python train.py --n_layer=10 --d_model=256 --n_head=8 --n_kv_head=4 --head_dim=32 --d_mlp=896 --vocab_size=1024 --activation="squared_relu" --norm="rmsnorm" --norm_place="pre" --norm_eps=1e-05 --positions="rope" --rope_base=10000.0 --rope_fraction=1.0 --qk_norm=false --attn_scale=0.247 --bias="none" --tie_embeddings=false --parallel_block=false --init="trunc" --init_std_qkv=0.0544 --init_std_o=0.0 --init_std_up=0.0544 --init_std_down=0.0 --optimizer="adamw" --lr=0.00111 --lr_mult_up=0.841 --beta1=0.95 --beta2=0.99 --lr_head=0.00489 --grad_clip=1.0 --warmup_steps=212 --schedule="wsd" --decay_fraction=0.737 --decay_shape="linear" --final_lr_fraction=0.0 --batch_tokens=[16384, 32768, 49152] --seq_len=256 --doc_mask=true --train_tokens=203500000 --steps=6265 --dataset="wikipedia_en"
Each number is 500 + 40 x the weight over the matrix's rms, rounded and kept within 0 to 999. Layers, rows and columns count from 0. Numbers have three digits each.

# layer 6 MLP down (transposed), 896x256, rms 0.0539, rows 21-116, columns 192-223
464507509495441605563493486487554455539571445443518538526557452464487510550504525484414485469456
425521444534546535540518500569474535492447535554494457550533483508487528559522530502636573549556
505505553539511611515460477492484531446479464528479429561490481497573511479467510473528515512501
515515401442462488523532460486428563508483462553564452490521423563478526500508473572534538502561
520500492552536526494589566500565523526555472473519430479454400497466515433483519487476552526480
475498532511526514489461457569472458582540430493476498538487447490472573515531499581422453518534
492392520491505435498467482596476470526456463455534555475564541496484470441479477539489537499484
539477505495515428464495482477476444508557555524530563456471445487496463437540477544467466494507
475498423466480529507498468479554446493501546565514515427549603611499498547487506458601479539462
478519527518479550485490532526574503541467540525546458410495523521554421525560421441561503496567
420524487477456498474507487459552513538507435513512410514563499515525471473527473503494453474478
509421492507452527492477515523527532491487464445569545505434502531474529592493520512483467463569
507475472454561462502557559479542501532499444522488508464544447447444498484550507471611393416495
526500533503483537536515487477523500460506463481507517490526467514429531505534510530458382490551
533532523490541434520504496532457496476499471469474509501536483454401571486495479494524486517514
481541449490549496548481500535460525486465515531538505471430485508475543518448489485475509449551
502524505577540611449490485498549471539552447577505470441510437517547468487586488518475467485523
517475540541483514503512524512512486439480483488510523511477564548548474519542567596505433443522
550518509478501575530507518481467509482546516493527465510491513398553467475513480497502552495590
479509516504522453410430517559523533527457532423505528519492545550554535509459521544524481486544
446476481497489484504513433524519518522519564537548451510471554505535498470491512485560477473631
476491457428464473499589500521556466520487542594484517510479440498507449507527497508518483464510
509547476555508494494490534455515419464490529485488522537482483513504521507586527554499547517500
424450506617474494506547477557538511548557506453463511493509473445517548502545493486463541491500
476456528468491433490455455516532463436492502524445516488485552479472512517474484525552478488521
514461483463529481508559592459532598497428513465490545481470558483485585510466476506546526553488
529561455514539489476497490518486483534498502459611482467524521475480483486531473526450510492427
557524470499514523494473513523462541427451497501488519514485425523501465549473539504479509477551
487487502561531461466513517525507471515512506445501549479497469457452569498428534517526465506588
511512517527489556542548521482506572542437529513428459464517515527543496445451564433489461529510
441491471541504543485566555499484501473478490570479495518418475453494488493480586466410497471506
543548596518471509466524516517472486504527568469562474579507564543546428571561514441565504548483
548413448565580487515521472471531486421542490477524433516555584569518525585542485485536478453487
547441528509473513484462487475518520550497520459544489451497542508468505491456477515545437529551
449493505469517539477501532456502501471495551499515443516501509557491499482344498518490502486517
530442428513580579467457576499508464538506569463493530466467522550510584517505532483516469536465
472502524518474479536549492515501498456484506528485474543558455507559465526509570509551540513440
466453540539517517485543463491534523559492539549507490468556493456482520500500497481573482422500
540469504513493529488522429500575517523362489510486517464458481515588439571498470475481525508461
517587444462493508556521516505490553517514455413471504495498514534501471476508465475513554510460
499547533501545472508456537482531572477461530515517456492491455510443463473435524477418491447466
446526514506570543470506488502488500517516497499511530479499518488495564513558470502480540491498
467463499450472480446510452554496492516505503508524486462521526477480459490514433476518484481496
499539566459514584426515507480545530452453590559551501568478425534471478466490452477495500559524
590435601498509454522523547436496470476485449462474415485487541529575492476411499456447503493485
490525517517510396490496445426481570420499557499435478596404498505509483543429486533508501471501
517423496483472518501516573446518583509517525518558471465452482490543527496472490463600491480516
503484505486474497481521484520478419505561515440577494493439513512515483525502488547432422489456
443459530525425566484482518478511387523526551541550461506480495557507515481525494511516462606462
444428501462468547532568467546394527457508436525453522482480510422482517465521472493492593501581
466503465514456574487575527550581525540522593515499547537541510542504534518490464412563515514509
443444479466448525533516492492517473509545546545502490572481463466505545524565465527444516550485
485525575529535510503475520520462543472490536459513475526477504494503505508536499531544481463599
466504478509520516459539516486497492480518460491516548450512495448478515529547429493532500528503
451534430521564470529423524407476488529502526547488465503515509523524600483487414491455475457444
493492514528528603483505487489481422517488506478514484460460449610528512499472581507521553599499
548529464493500514527515538423513583446482546543462433527474569439503481489537456467443440473426
472459518510434549484531463522420497526455549487506417470560484475518480505473436565550477491505
500489525483520509484511470574527565547462519544474500482524520449511462471498462504488408448515
455495491564472525561481510444476526546501457436499498483497520528524474479491491465513549480463
538474581492503492492529502509472435557486513469516575508530450467463548519483507493444488502479
453474523479512474489588448503504463527437496511492504494514552560512502499513498455495516496597
506470557536387554503535454525545478519487433463511549428539502487438555574546524541505583543547
451471446533482450498434522513565495535527495489529518520520452503549503495498467518482510507562
547512514434464546489524476461470509526557526509422461516441559586453564530479477479494535550509
487444528434488530515484518485575521463478527482514442486516494478411527567419428536493521522598
468460507486492512526471502559546550561611567523512513533489465520545447472548468494497499440479
529489486530501484509533526534471505436486478514522467509450493485506460499517497524463517403443
465504520529498401473490472492464479549612524490484488487452544531505479503443520504485498473479
479446500470492516507400452534450516504443465580520441490531542575533520504490496421481523511512
513489545501523519450442503506540545473442562497464447500500470538535475455559536542473518436524
474452476523587540522489507484516543415490554442496448551572488527563490501462548449485592429509
485447551433482463536466479468454508507522507444575503559424526533527446547503499514608478462573
457534462513515571547540454517536524444472454578543469506496520442458525488530428434534518482538
488493442494546500476475487518467481456550515483514511518538502472533491559552544501475482423451
520483572502612447521596398526555585516388567495411482472531563513462504483463469478514428470526
507464498563494536534472457547548507531481516530528470564460417520506482492500477524510491474489
458539520548547504501479535433483500526417568557521511487552542475474453474529506485511511475519
538509483548431518530482545539492522550530476554577446484544471523470546493454508546502535491524
566500491486495474469623488522452460573524479497491478492439508494446520508557469484483463521441
467547530494547478466548495542471529559548549513501577522515538503460490447561503569513515575463
414516603431537494539552473534498472500485469489493556447449492459567465560520477452522565516581
515431480544537442555495489507580503479492530506513510519455495494490452519483463510547510485472
525537518577527473469455503497567495455458527507478511493502466515481420425462542563468515490445
550568501518598513505457495483492498461548503543586508368513496540509520490538470538478585468473
469535548432455473478506501521411476570544457485488433526459513512479519486560560525433432438516
508473478589459522492520529481489495481501489509498491520484403472504489537563497474525447496522
470477425497484461453511550546531544498580427495558520510558482412570505559523505494427589506549
518522484513449593443523518488481543485354445466524551513538468491496464499468569495536529535517
484555513513521476526413482587517505492477589507510391477560472529427506490531493518485495576457
506501546492517496451491496525546505527454494524496435479423450517506444453436486518519480506512
502473470522453492510500565513530501492523507507470484463492546457537543520454492398539549504523
495531523499437476516451467508385490507529484406461470547503461497474472507531419471485502497565
479484439516446537535493443495519465507550553481488478552525540464585513427446504477501521475469
562560556512540542513476496615471498550523529526554466513526576489552435532498478525555455386592
453483505494434505484428472488531548489483425457494518512544466519446499530557494522459511503596
# layer 6 MLP up, 896x256, rms 0.0523, rows 22-117, columns 192-223
412511496535495526496496435525505589433554563519505573444488432532480518461570497460478497544499
495475551402583531454510502471574481472555465484464580413481498506446521490538551543406442459471
557477481492507469499557485527478483479464523525486565467434481484454532508524515481476546479591
535547440487479453484455547501520493511502475501427492522515447467534535468525517522467509501507
431505530482488451466486483500544525489469535438566472468565460507497529443479486484503472547544
476487531476521475519489485487541566609582426469524497464528499485468483461533481522456467523475
475521548512466474521473474420532499479503564495527434492490447492483509474494601528498514533457
501522477503492518416526473505543437485484462504477485460519493544573619454451549531420470460551
589547534539538463507539554481481535483449519535480601451455560497525488529455532412554399468448
482504563447588470464540544518525563473545480458520519454538502558569504516431455529503577501473
613554528450509420531501466479602536411441515473515483480528448550486428436439490469434423525409
489564486493482520473575494527545486458549497508506501510485501550503494494421486543466519535501
480564452523527512552560570494480520525556462494464461509480588435555459496516532514464479501547
519511506454432453498553484477549467456485515438455449454499502487493493505523448577471508492516
495510482451468466470490516530478536525538487444507496442469513465526500495445487541513465505508
500496534435539406562534502526570560518450521412569479489466462476496597507444534503481482509460
484453513490489508518519565526522503506504600466523485484407434570521481490439497574608469527506
496539583448511518499479568435480524518596446481516435496463557565492523463416538524480520504557
517519518451511478513498526476491495511531512520528545397479506429467501461522554586523508511437
567574516437459485526483462448525527497541470497541567524490504389500538504468480531404488536452
475473483524559509496456544560550454519525524525464503466538461486518500485552510497502515458505
550519527460469537471518494510484574512550558539503486516463455492519432489486525596496484520470
469495525496543450481454524469492579534582526483529497460479474480564529496464533515504474470457
460577555442556483487569488472553561469478586543445477437504506504577522500554548469412529469467
457481516480444473486525503495556497545497488510507532461455407460511525489473470468512474467491
464497532532453474461497507498540490547464474495536526541491491527480505433495477485442468553518
522497546396485463523461603503488489508570514560531528424504447449494541558437546510473510473414
510462560500507538513560534503590514456524439437455610533530463535443457502495561457499460436493
499455584432480514503444467506551490452540552539572507520494504482537510440565553499516409492482
533511536505446524496550543486579477500467549502556502419526503507546493486474495429563511470562
557524515539532461522560510504502542442551531491483432503517557497521564482412486438571490511512
419521555441571469506448477510502525518501512533561513479524483550572546497550571534491418517486
500466489456513524516465553484500499466509522546516550488454533524524483546511476535437477491468
467576497500549494543545544520445483512491477497470554506483496533483483444456571477534455457511
499498484534541375529460557498455544504484505513450484467552533492597507462455521505459489518466
584512456514525438464508502454506558465520469456479506527468530491522489443403570492566525549443
582493498548462483479526520399546463457542432456415513510469490469473556414548547502425471477505
517493512549527420459487573479477541531489457546495496444489447494437479411566586532524388438558
557487480522488464556515514536516572538493494499455470371564511538502442472485551475442463509421
613535488471492451528504598534483559552495504542538497521457539517517522491472528512481479491555
595507525515452510442488496548483440559459476526526460431504488482478500568516510496468519432520
510506477480520550490510480433486507454461477507501488514485504500509469515491522544467502482534
460519494462488491504527523547505522461556435444437488406510552507452521555468509472489432449445
475478511503504485407536499528469525504555572450483481456499481409450462530544489488445479472452
444539524507517500350500570515547502561572612514556538481410488492516531469465473492501457487527
543575487536527530569516454477482524596521523527501507456437515504512491509445502543464473470488
595491538467532434515467517491433532406477468507476508492522425516565529449457474511493501482520
456511504532551547459517535516483475510491552438474532514474564558487507464456465537480467458542
508544505482453551462484531480511564472536505438463507474506507557535473523469575484481548455476
540570483485485467557516454494550490508525462552483511510577491443529493463514522588492479473479
499476525532521483581519514484528527466530537495520495495430511525512493466498465488501489409463
505487512476512525543468476437481507576453536501586452432560446517574523501530508561459491480499
446570512538533441481527586508483486549504440546458482480478475520521453489454499459499512480490
506471513538444546505561538498550526575512544532410516445529442505524462535541489544530471429488
587507453491528487507479454555554530491498517567550528516549584521440505508504488491483479529411
452548571485532499577537498479509540512522439507459572441510521434472436491491538509510494483471
544538502533515463513466530464488456514524465525547544522504540469538491464494496623481486549446
535480536500475524519527478507562484495519463522498568460516424545491500503552560478514538405495
449529503442467522485502458475534546534440587517561491450497519567465499467508474496406504485531
431488483428475490496484505440522497506521456524524511490426462523570510507521527547480480526490
525545456446592541529557445476542531573475535549560497499457443521482516442450518489441539481521
523496537516506440519561533466490476521518474459425432463532537546488534490463478569471456468463
455522466428479484466549516486516510544496484588417502513539463465556438524467504505399522468530
535499474476513583424566554506502482508461558536474533472421517444478541501492615560440469484453
534606534486508538539574505502452454541511449435438517425478508445539441576418521466431518419488
539496509482494460466522512442481485436469502525485579430476516529506407490569467563514473442454
466552511459517527518592484433506479470520584500534523458515519522566498432543545534441511512472
592498503521507449498521523445476474555488537538522544480493483485497491542487492527508528500507
537491500488489490451504520522552526512556526550499460467524521499491429521504508499437459487551
490512493526476461495487576503532531459468500496546539467453510531555534485454466424448443421461
445498514475515493455530523511494462507553471487542530444476553457445459443507546521465451415484
445527484455530413436459558489543548555499498526535505519480506473504459520485520523506495477481
517434631469480522496440467528517552421509494412502586502513510437547578470456473540475483506534
541534491524528512440582542522516493496445487501507570496510500498546466514461475569537476459482
519575503505546449593499519492553517563456524506560609491510507481510477536481439522375577483530
479518476524522503450550565530526484514437466470539556517527478446616581484388504518566404475525
506448556537531513549518494411476539476491495511533569477456521515479486508512522455517465477509
499515435431573489537569491494519534507508466472567572411521445481542447558553488473455485437482
525532451470538577419593559509520541582604506456481491470475456492460489540518494523451494456539
508472503544488484517458506556560495473464515526462497452548507509474509553565567502543450495485
512491503498549500487483516478531543472490493465584486535426476558558481486504481512530472473497
506513584541514532574490454529533516502461482453491504514534512484457581458442501502471516444574
525452513453443423512502478533567534525476447516518491480546527487471510499574498526507429443504
554499570494552524485475494475520497542518419562478506444537506499626519429510468444455524511560
505541500489469492500485568502572488494516530520547504530443501427521525522503441558534477480446
533492534475551505438515536458482521474474530503447577470438576497490527515514531543446452468500
510516544475538537457520511479527533520511481528517537497531518597527456511484539609525484483489
552595515504540487501501503441572462504489451422478563506490541530545528501462548488420480528492
476459521588497526503517586492538530537480510455535513521509516511478451523460565487442485467453
563464435463562478435475519506520540479469490559513544471469400476474497474530509525525496510530
549481502533548496449524546523495474470515480520545475479519513496492483513476558554489508438550
530526514504493480506565522459497496457512521562485524538420508511488533451443507552515505536460
446491471479525522490500477562543457509503619498554497497512497506526495431475457527494472380487
460582519486491498487474509526463529504490440526510487507493510544563552472443478506527525513503
563534511494521478415518498456505503511520516468481577504554449560493582482527500495476479450498
535542503544526431514542518502515499509537428466462494521474548510519536501424500506473490538439